Weights of a small GPT-style language model, trained from scratch on English Wikipedia: RMSNorm before each block.
Each number is 128 + 32 x the weight over its row's rms, rounded and kept within 0 to 255. Layers, rows and columns count from 0. Numbers have three digits each. The size before them is the row's rms in percent of the matrix's.

# layer 10 MLP up, 256x64, rms 0.117, rows 178-255, columns 0-63
095:102141062130173117125160156164097110126108108138214122137148166151098140128052092180117119093053093137105110172154134142150154157170088167123119103178114137132162154087130065129137149106119092
088:160093096151151093177146103121103110137156203066176082099142138139138094129091180146064144177125114145135197118103152084086107142155151161121109104130063136088124110162096079105128103130156118
090:112156175131155102102131167159088151139130106068152146192205115117185170142062170112111137125119145158082148163119111130156136079092122097170085113096106136123082046143108124115145138167111124
093:141153101139160141167104080134144144145145130169175183157160143130144153155106097078141118102167158168122089087133096099102181102161122140140084167057076158165197124125112063143120089166124159
101:066109081171073176089152123090126098069104080091096117106141173132101135133132123157138189121123088087115125118067111146135110138109136102126147043151145106140093133158166147110075127156114190
115:100136093117159201140161140133086120217143150170058156156078165150106138127122173139091156101111124135202113086124116139092150154147121069127181061118094149136116103130155100110128146135136140
099:064136141088134189169111152124124143146172169092111155097088141106104143122152132115081131088179170201120133149075100170158159105176080057138092141109119157177143174133114109114121134113087142
105:159172166049121106128129151094144132151143167162120127133128174086131111085116164140061155100093140092191155142113177098118086155105082148131139123147137116125105081122087141120122186147086216
104:129124077149066131141127113126124141056092140062112143117090081128117175065169132064111124065085129170152135105099118104157188097154158094130166122141155154089126136183131135145158089102154145
100:119101140158122133150164067134082024111180105167162144120126101086113107093117158080118145105125136138133141147160185136115099134169107095148118135162159098169212169112139170118132105070112150
084:098102091145117115190059112161126082196124138090149164170119123100124153118169118121148113151133099167179084111166128056138156141159106149106144123125141150109126079102029105155132177134133101
103:142121129136152073125173085175152126175120142177160138141106148138151098116081126141124097135160142153154115160139089191166119099195149094148159082077133163081077153170098106084049123120127156
103:130055056114106116128134145155167123106135088141121147188099163123134115133140117116129169087148136139135113132170062104074146102115151131126198177090146123097124097152144175162172053114192122
114:150158109141156105190153186148119177123094136099131174144114197176144130149071135127090113130123124143140077159139167145121132190127180135154159083139124130126155092124097080101196115111049152
106:092092131124077155165169092125121116154134098140167117163155154181148150195105106158157129013108164068180104113118136162116146094177113114137163106127153127140108147135100066118098121129140159
105:150076087092190112133132154129164182128102109149111167154080082126152124108127101132074176130131120160121094097158168104158175085136168051102190139148162160148134128149143082104169116081131160
093:100165074123158159089118108105092130185082124077150076182171195186124089107162140125132140115193140099072132114155113119165106116126090097145160136127160136181128133105070100131177122118134099
102:174061173045116153104156111133111184123120146188159115185130141096135088139116170128088144140113120134158159088124123110134109059148095100144118087135160084130094182100156107124131087066110146
103:161158179106159190064177137156092152144123167134110151133127114149164135132135083155091108120135120166140108076109144171131119184159083136107173170201128124078146116133097078113090053126110129
097:113119155093187065119098148179166080119129101159119113133110100127125112120152177073090149136189072142155111115118188136157117134137157120154109101169103144201108068155171083152146168116091148
096:136056120090105102154122077116120138184125092161091160124100092069080157151094145108109200098100103076148086168159112092173110148111112134152168082131163119119074123107167138167170154122118141
107:049081137093119141115117102161095102073141112154121154135126153079146136161158132152097143138107138135151109110100149152143123085133110101107069148169105099094103178138072139092043137209180125
105:083129088126140139105097165103051118131192159148088148172172204108136073153105114135133164099128146144107075104144149159133087133115125134144082098099140138068125151172141081146184116160090160
085:202141182170107102160170097152108091075145159122152100092097090114183076136059153150057180077137091118113088164120141144130117147146161135130130161102125135163162125149151093143112154107133090
107:100095149190116165139181081168137136134142052100100117140144122156118100113150084137076170131127143166153156139145134177087159149042124119137101103138116108118107130173168109194139175093122180
106:108118127106102166061133101116097157107080163076123203126121149162143114109172098103087131125161176102207110126158188132168142089123094145098154071154169154112135122158169110132169081137112133
103:100103071112160171123162079118209110083176148148091152142149179137128104119106138139122124094151128148104159078117133153181184115100164117159158132110163095121180134072074092084124175145113098
103:181101079152059108160103140130075058116104136169166152138170170157109135142088088102122150142131090116117105065117113161161183091143110122164095125092146193114117111156094155104114171147093095
094:151100090044180123127081135093130108110079132111130113155185174196124184150129105101133144116135172118161160105109071105119068155115125152092160112125091128042122113113159110107125166120102124
111:145134096119182134112136121120117094134135069187111117146116177171214097158135117058142121082114113094159141152113135123072121158103158156113115122107078107108155113223101181097142107121130164
114:127116129154107124201160068158165136122110060137137140161129096176102148089114102139113103072099126153158144169168158102113110127063108135162198147129118118135193055087160103125109098112103140
100:110097056105146172138113109169139140118129184185115079099158158103137146083177181114082114138189085122145210142145140136141149112113120198178125116158066118101150100107114098131139131151115130
109:094093103113094182151097147142163127096061112115145131101095136135091115126109100134115156150137130214140140157156135090098149095097184130159170059104154126183132139087126131106126039122092172
093:133097109123201120160145125084176146135104117117081109143105160142081145133144158094172152085136135113142115096087160110065098142100135184192102122159104167146108107153148134088194110146209094
105:141047109157102112186104075083112162112154138124140094083125202114133100130103146142133160106149085112145101118099113144139107062090122122149091136146140149135123156131152107135083108171137239
106:173073151154088133045122119136111155062122087109137145181112135116154128126155138135095123092080188182167133138138122182086128096108142122096100132149068091095107118157218111120143127120141136
095:120142108059118144133089150105121051133126149160127127117130144106106098093041175095087117141085152113108121088123106136145121147195104096098176112151106094120147127148135092054121111111206167
109:195112086145189101097160055116103172156043098072159130089136158148117120136076121147121109096101084117146114119190135151155081089119135135117167103161151108184134136133117116109141139149170153
095:100135110053110152135153133121122123109112146089154159139086172050116115135172141128148160095052141150114123135143150124170167141147120116122219117083153083147163151086142075163139126101171075
107:152137092150090148135134130128110168152138078115081154151135133141187171125091151153119147108143114137161130109204120158113117124144100100086187176104101112062174108173161119123090070088124211
092:161121138089204098147158149201135117131085117137109133162191144150167147156196122141107129119166138151113182124070133144152145173144187185147075092116136149166141166104126097168132098101159128
099:115205138090148132118103125106162128153155112111142131107075112172074116124127097053109092086177077080139202158161088155151120107167120105156099136168084143121146118145141098098104078098151169
110:123163066138161113151106161147165127162081138136109132100101203136172136152134199121124159119108145153177105130200107157167162104116188124125176162151181114093152058153122139111117104095154148
094:124080115070140082148100131063147145113063108184110184081166173163122109187119114133170084073169114176122129084132139121117100098094099167121154134098132154122067154128116135116172125147131092
087:132012165176119119135080113083131106157162094094066058121125112080093108171104104152113095163133123091097121139113189106156077118141145111147136133138154080155134101169108132129096119119135148
116:133103127183154153129123088089130137098156140101127123121108092105113101086164149090072102083098120158171170182161103071148098109162087204175131128149134097108161117123079095153105054091139130
111:099138146097136162135090141140142104089134126161098139124131079166073105150153155128153157081077104143176127075184123123164173054118156147113168128158074132141215118151107151132115097125057118
085:130088126144133126123185118144135180129088146157191153097155181161124140150144128102099117112103156184148161168141063090135115152140167127123194196098077130100138073095115068087089118125129159
115:123175162121176100115143120088154121115113083141072075112138165059116091183111155121122140131094123114129139135180117167109146076172198142146163113155190188078114085151110112127148098079129120
091:100111098070143126174132176189163162145094118135100148203182124075160181121125123093120151118110135117118169110091066172076136135166108160149084163108070155107131115135099092082142122114146144
102:110108119165160153086165084175098143098110145181102122189086181177114128067156090141109141144156081156076094119150133139083109100171128109144123085051148170141118143135111089134133094097169126
101:165135176127119098144074122108102084137145135121198122103090146113148099102051154139102145132189114113150109182123113125201171080156103191146106092123182075149140149162107107141101140142147091
100:095091162082164131060143148159141103147078130112138167128119147134102159111120101108165134105154089130118195151129185160175134071142119086157167061120094172124139145127124117080184100124069083
092:182059154144078125133079141110125174109145139132098144094078183077076169153111120194151103125132129134185114117158136133121149148078124173087124128120064105163102174170141172144107129156106158
093:141136167121154124124042200129143153048036126107061151148134139126125120130146106084162094140118199127120191158152113091121117121161115129118164172121111168103111109143151106135135113154095126
117:172110179134085136120090155036106113149100125162095132142126158157128166084155180161120193113177147167138121102089145139120132073152198070128169115108143120148178114128131068135147143129102117
091:156154105136106142164082115088177158104124174163140187154112076157169156098058131088146195150106178127160132154146153179163208133153160148154087141085128129151143093129130111114167148119117142
088:117110143146128163127147118122113174126108109113066142151073182075100132125077163117098055128150107130095110135123129052177118110087099091107132135173128137151169072128137168063096117195109146
096:147118121089077147169126075150145231142141135150139114126116156139111145090079082164141153138127128144166122163130137108119199117147149077148211141102159173102147099118138140207147108117125098
109:079131125135112162143134137122115073087135114107150108108155095127167132169132076108112077124081143130174177135096179131166086128076072068137137078106135176122127121170091117158098074194162162
092:105116095137198149144123127136101140146124169112089127166132131108048099148101091121091163174098107059073099157091100125147160120112155142183117096126123157160161132190109145087173099195147139
100:133107144132095149117054033136088095159120123115125098188102134153142111089159164111101062089089124100140121111108130093089168130123185127145156129083147115144163136089067115115147122063102158
113:124142143130142167131084087087127156121079072101135096156208143122127103173059167128182088115091145097165181112119153146142160112143118113142130109079107152109097073111152124080138133097130206
086:149100146181162176098115123140109139136128088121097170141112148135046126103136157159116119119158075113075132086136138157134132101147157127112166168106063125195143124093175064086165203118116148
111:127075121153147106126191124116062059148071066143108167169132154147072140167138176129116107132071131165135122092102134169167089116095115137131151099154144165109105140099143089179101128110070150
090:136183094151130104135151148152114134193073110140112149164138181118093124107158114082133143096146133182160118184129114089079150125180069075120109153094080131117115160168140130098056134155135068
101:124148112154098127144082144072130185108117157089177095100139115130113069083182089137095099115129166097141136107074136144111104153145113126219138163098160139127096143102071192158148102162092097
115:133175188149174096178097127098120129127141117143046154157108150150098139175135104140127124099107198131148094138136092106137158130137142131176139063094178116163116097153192116112180140101155194
104:116105161107159123128123089133103081084114061136112106123127103093143131117135077128121121075112103118139060126158126167159132062148119195129143148095130155129123070056046157145085116100173155
108:123132117113157211123141122193144117189118139094130151135158134061158146119157093117122143128094115154101199154116145137112175125078137129208132120130095125134160142237119129142132096146158138
113:054105103133160142071118138082064080142154153100075156160122110145121084148088151139121128072048089168142119126120096118186119104115116082115144118128095143091118099096111111159104093092119184
112:056110157147125075117100164136164194086169132177111138116136095093111105075182140105049112128091106146125146124106083177120133150156155106175110117175103109086137116132093182170089141122124126
098:120168163139112165087140164141125123136139114075149164115165157138175066134130082120133181110097060150139171060104116136104177092143064149121145085144160107116090153102099135125082150077185117
102:109168085113199133130081162122120172128143141149138193080134118175053098077152140159132120078123090173124118139095128128092132108085116148154169078103116195103088173106131117101172154132131100
110:150149078156199136155100136089187118120114112135140111167083150116106111172123086086109052119139168169168089128183151153087151092110125102121139081132132077161096088140081126099140141151180163
110:091116102110094100121112117164111139125129153136082139125136145093105080007133130126109095118109119154143089077093150150207065084128149095168150113139140146102124075087158141083142134095152160
111:110142169165126159125134138139146138094121139129081150162107153119137173120097110156115126112130102177090086084116116144094095084037117022188167186111151113102124153133088182114153135146120118
106:115134096150130160149154123121121067091134146164142152112077070117107110140157147120125182097181115178076130136117102166110135119144159149173094146075086176146165148195096163175149146072183153
# layer 10 MLP down (transposed), 256x64, rms 0.118, rows 178-255, columns 0-63
092:099078180059126119121140162104110157092157134131115146150165159107138130114159175138164115138167130108046122108126139149136073082165137123226184126118110158139147070092155128102157110143153165
092:114115108157134128110209123106105133124128222137133118155103153112183147097098067158122104083137130159126080072134109134116192100144109063101124101158138115110140081095118095152079186104102148
089:113108093109111140112104143022112139160125142173107128110071096153182097068202146137136146131124061141154159129148117119126112163125169176114133154142124097087134114120115169147104068172144078
099:133179130112137081076136106152114115094087082108135098137153151127136160083099143100129094098120102113170149141126164180058165108051165108085025127102164118149103169113135155108108129101124123
103:143187136065084161090155126128083108100108172124120116100141141144093100146088201155149107066157121164136129082173143193097139135131150085081097091119096077147170118116158139111107121186130100
118:118149090135145172056129147083172127112122137218154206181093112114145105147082145144168111108133099108150109086142072116135184071107168134112147127102188154137149108150134143114131176135133120
096:183134147108167096081118151149076170118133072124126144084154087155128175105100181126125126102140157084129113151160104126140117096123182133143051132089093115138115151161178121111204090187148088
107:116146189203158154107117178107153128121169097151143169051111134072142118169084145108119119146133079170084092152110123109108144096105159206129160146139126162161098095176114085129135142170107138
103:160158126055154158116060114096154118138156093093104178066166128088157114127150139153088134106186098144157135102126156165097115143115154145149149072046179116184143105129106136089099117158135139
098:130104134165147130087095081080136139154101136148093105164081075144156153112193157108140136153107126193147101153149140160118079155158128156150048123161091123107143102197090123132153153170196120
096:194093132128130145129129098072121091114094115073095124124108116127136115122146060117154144127150160079090136101129119140139137105140172144123198111081131135150119123193047120137100186170048101
104:131147132078080124083175101091091150126105152101158099112178114155144129152119149125143084077130120145074146112067085132075145145139117095150176136081104093117117169149113162079048082110180134
101:172020148157103096115082123128111109105132106123090152128126093134178110100101149154171149109124140174107112151209163071118088088119125095098134174089129104097140104103149167070102108119131107
113:099117109170187083138138140107108109162096085159147103115178190170149140154091135109148137119105080101129088127157121178144132167110143108168126137065187139083129067141121169086159110075096080
106:163164160129105120128140097082161098113131121122178075127146145129112171164146115101168054077085086136108119188101092078077178133140157117098189123118145133071132181152185116103152116107116146
104:159180112113155122126167091177141089096069157167087082151143129164104169126190110146120119167173148155087105096139155140119055133153139131122101101170108077118134101114114100187160150073176144
091:198061195147140117145182148143096078110094169133064126126138129110166062131140130156157119123123174125095137088096083142107098134145145113150131150150177080190092109156075133090121132132142158
103:119165159106156061135071104159109075182104101098119088137117127131135158151183135098121135145099073158104095135171165169101192087093131108102157091103185117137114103098111077196115127114102136
107:126102163070139146087170089144086060187146151122175136142128124183172179106151171139109101158072128148102126086112141193152136142143117152140156109166110089131144092111116123173141125044109119
100:130153154086148114109136146060117129138097171132160081093139176136119076151105131126145159174123150114176127102119138131133086117171138175068076203096099116093106120156182198130142125150097070
093:074222159150142154096115115113082076106163143122180101136131132153105042085141164141062156100160116107177167178134077133140115114161146130134151088091142125130122092118124134092112088127110113
095:142107096164134135146187122103143115148100175150085144133169156183150152150181084116150112199122114130150100070135164153125168057060134160186110112144123170152136102160096164092172142111137146
103:136097078115077125135141169118172114106144069123115129150091147171156178172149069126130061167160163156140123112100117149092174146169117163183082200147142120127149126108137141140144064100155084
086:127173131174129185102168118088125146135127170118106178104175127168094101115139136151140164069125155135179145111114114172119168101127162133164028147113096126146095155143052125109099084177149119
102:113140124171186135102152151137170149107091120121110160083156135089149117155130134122159187131100126140098082094103115110153166131167103159143041125172092226120135103089135108042126139134119125
107:124122193154118166183101111139136059115151127119107069140169129144121148175078185140091104170152085073125219186128133104111109114141140108149166110154128151110108107126128130164142059131107111
098:124122147112111135114118113148089074166173155106084125173111204131122172088085141102128117114131161088113145122153110107104114054131152057139081119078132132145099150062167151138117202078130144
101:160162112082166147100118136157155143212102102112109143226172126147090152125135173106157136089135119136106114127158139183128088170100143078085161093148074142151120157137083071085137136117114134
108:166185166149110126134151160133128155163144088165103200097117074117115084130131145138105161069146116146133085160171139203133140141085144074182137131103164124191102135160114090173099081145120133
107:104121130102094102172167151079139088055142110114076084168089156177120139129145159098115159156177087110116099149136142149075105105171047136168157105150120096146115084134165137079141162134158162
114:138129115146154137148103083167132133115164153124113123100126095105135091169120195104103140065151184139161107183174096129081061084088139129131169083187106102130106117098119132179094092198120142
101:168106092157165084096142130139151116137145193105171054093131126124111167123145095095123115142230109129133103104188079131153115120083120152162154181152116159152083183124099103096112133109099122
107:163100065090099122147104125117098161113123150098140140097134070138105126155139108119084107087112070203109083192066149085153131114070151129153131112127191100145142137103144109151163152132195161
094:114079137133174144162089152047119131157058136125187122152136127178149156141163105178161182164146080171172143106151129114084114100150087144142129122104142140148192137085154134107133193129104148
108:127092116059154107135109141174180133047113200110144096125134162142140096138098115129144137110081105092137135168145105151152107150172093092104119154097217150164170173145172126085151104156118130
106:117150108111121128088114098158099074122137149136145166104158092100073073157171085152120091089145117147108101164142133179147086139117137101080182088141114141187102085191101121134152182150102059
097:153090141158114153145089085158075114147119148129110146118110065077032128149118146148126129156111126085133104178116087101090060154080132112212136159144099134097093103112080138107134167106123130
102:137139172131107154045110166148103133112166136167148109134154063132123118098116117138105155091127162089123115162133087141176107175051133139162067155177189125108166095113149181152104161163125095
100:130105147176164160136106081138137154124140125116077087116142159183145200091161111043135073117125147116102140079136109088154163129104165120106093154114086095187155087096134185088130110138122165
111:147124081080097128082120114126097155134086112147132117078140102057115150105172167078135127139152071106148172176127135078076130107114136117080052110078149054146136157087139130108105144114154148
090:124125089181079091147094107126105168127102086165148131144099146176151082116124147139114201119139148126178103086125181121184094151093141139074145161153116164193105100169109149079145178145092154
103:159135147192158135070112061111054143103094077086086159078141176130129215162120141082175120132145087080146128102138121126122152120082119109102140132089099137173118121160125138137144167124131153
107:132124129172110124117174149156128132137145120155084079071155178132168070172127188116136197099145168068096090140153116189138125085171120091125148145092086091102087151131135114133125127056130135
106:102099137133073156128050151142111125132113155135092112161092194159103140069117158139116133163124149104096135072070132100171113157105093131161086166114172099184129111165094140073072146107132088
095:130173122128138132099134111116120192114083129154165133138184156157139156149111139097093074130100119115150101094171194157158130105112128047166075097139093140144163128150145111132078074201162084
111:085159098144188127074113099126082115126108140122200101117099157108145183112107130139140086166167134147163144146120128135133122104203162117073155142191151055124166120092100148114068097165140128
113:117080131133159147063144100149149166114152119143140112146111165139126115078136177070095146087140134130138102106127121077101108151106188150120094179175058119166204132160116080177141074146105150
093:128145150055093081113144158119112133125106113180077190152084109101146158125074129185121133139142105064138113098114131178084193117126053145192118111121132123126140116165164113167130176124112117
107:145175117106074104132130192131128063069186145109174116127137134077122116144127180123119089145160122110143137170137086113071163132157133109170115172075111139142130168106124138197201148106161145
093:163132161118129078116089169080158189103108149122060138125075148182054084137126132140142157095109132124103147108183141076150155176127144118122070115146156157140149100159181147175127165164151116
104:188134089124158101125188139128188123202179103147164160165137160103113135143132133109109109110069135122167164115103116151108097148076091121162150126223156089146134140111124117172183127139085149
096:142128057103158155129205147090136107075084145151101067107132148193166170094152115094105098076124132096168166168170087156133165070109155145130138108140097117148144107119110093068141125128122131
097:133111103130150152149097100128099172130148137093126139159175085065130123115102165114058065127075096145147079065082084136094141121118129142088123161108107127098164108112112154107051105155159188
096:148202149190096099117168143165074186102021109138165137104130119093086151121132112113156140084136114127142184096179134138119144096132089088130148103089104111124149141137194156135116143138102137
099:087141094094129141139165149163105113156190162143152134130107117108154121081052168197118172089120078155129066123146102117127121152111102091129054137117176076113177134112176134129079124140151103
115:150149127136161131112095169177121074187105137148149162163102111152083098123151117150181146120128108103125106137095152096124139127126136041182134109180148108204106078095106126085138196098150168
094:121123112053130133052121124182168132181162135123116140165146164109092122080147099174101092062126131106126139108079122150080117148149070081200104113103110114148099146125144138165175091142104102
085:102189123126115125108092130154096150086180094168187199096120146117126112129158167127111154093144079185111154139101107094092143148131139132093029136128154153134124175177190128142119105091149137
090:117109072134074184150166163054144128142112185137121075090150158104192135100172140116133172147054174120135111145115115098131139109146110128151153147103124134082148093092090176059140123144152128
103:203136118117149081129161081108122112153105149149121131145110109163114185123124119082101133113129165097200117178143115116088059121076104089075151162128141149140118178196080107129109068121161120
094:121115142137147093085131104184117111115149186172108170163109100203167161116115103138149081094120106153124093151133202148107155127128123123148043085105077112093123069168110130139131130090097087
101:147131092134136180173165097117118117111192158055171093108071135109134130132187065126114104185172101119053124126122080103166139161142093127140113103121080147170120112139126097112149114170116085
107:096088143151141078143138139148120124127166098140204140094096158136218156136157073050131134123157100147099112149148106145159145089151165081144112097108084142142137091190094140082085156151124145
087:130158089067108126152097142118122132104101108085198072079136142125177123151121151139156119098166163100122100151144113138076123097130114135110072137086112143059140161192190129096126076169171164
110:010164102115167162090152134184128149098131103129161152169146116124117154129185091115146114098061134200153074171137112124126125111114135137148113103115134139154099092174141137076151101142107092
095:115061147096126137140071124088105129170167145129140091174107091115143153140125144171103168126083155121143139148135056083092150177159185167106079077188109097108165154105076157147157131136118109
098:139101142140101141107116147151109159117102152135140139140131111146244107095128119135128115078101109097111114086092058167103155072183126098114118115108114148183121120140146211114093150094189094
105:101157128068111133191080168152153138122136103079168090096103106134089142083172109139158118120130141078128145103148134159117108094176117078199172149108110144137127123058151136188087077162126106
108:120100072103099193128103082145100181101092106131078134133103100121153156109122144161124142155138167166116147083102155129070106051168132084075194111165112129099133105139114086147130150168088088
112:104141090175125127183150147148107157092093141165114183163100087076131224098148118171089154138062129153159129166127171147119178149185119123148152137149092109085151126125089110160098155136160115
114:129118099106101182170104109118166118118086105080157089137088082115108163119118090108153159116198161149134139119153110146174089139083171182057159070059142118172120145122117140098123165133160098
107:099143151110115127151148124109115111111100119131137075138138144185079168104081130115101146092146138157159168097188097143145134125131111115158154164209153132139102102131165106123088171210036083
095:106124068165170166115116135105093162096113153141083177102190131165063113112109148106109180116123116123172162091155094095100102120145108101109094126091141152079099119070147135109091118110219104
099:087090115170159199112138123084119102087094099130182142144123126107123115068151104151159119156093121062164130142169096114175140136188112154133114152203096100120150116112115112096161159109115207
112:132166131116170109114081101153136137097139077115140079117098080062097107213121158143161075134177133098144161161100161117123166152153181141101149104163147202158110078161133125140153140157119094
106:151163078147107103121146120180103137150053134169092142133129116133108167111111113122152148095087198083167144068112136077184129117091182056083117150094163090098152128097163120114134140115162150
105:069200126105150189154123143093133060097092120104026139117153138175119137113098142156155158142103154129126058142145159132135144068086122103152076155163129122145128150123119155095141155160131159
105:157072186135159097155135129097179145141147100068073130152110068155085098116104114148160131176132068100117173168162100132172126094125139099126140109098146073105088107162088112149174110176099100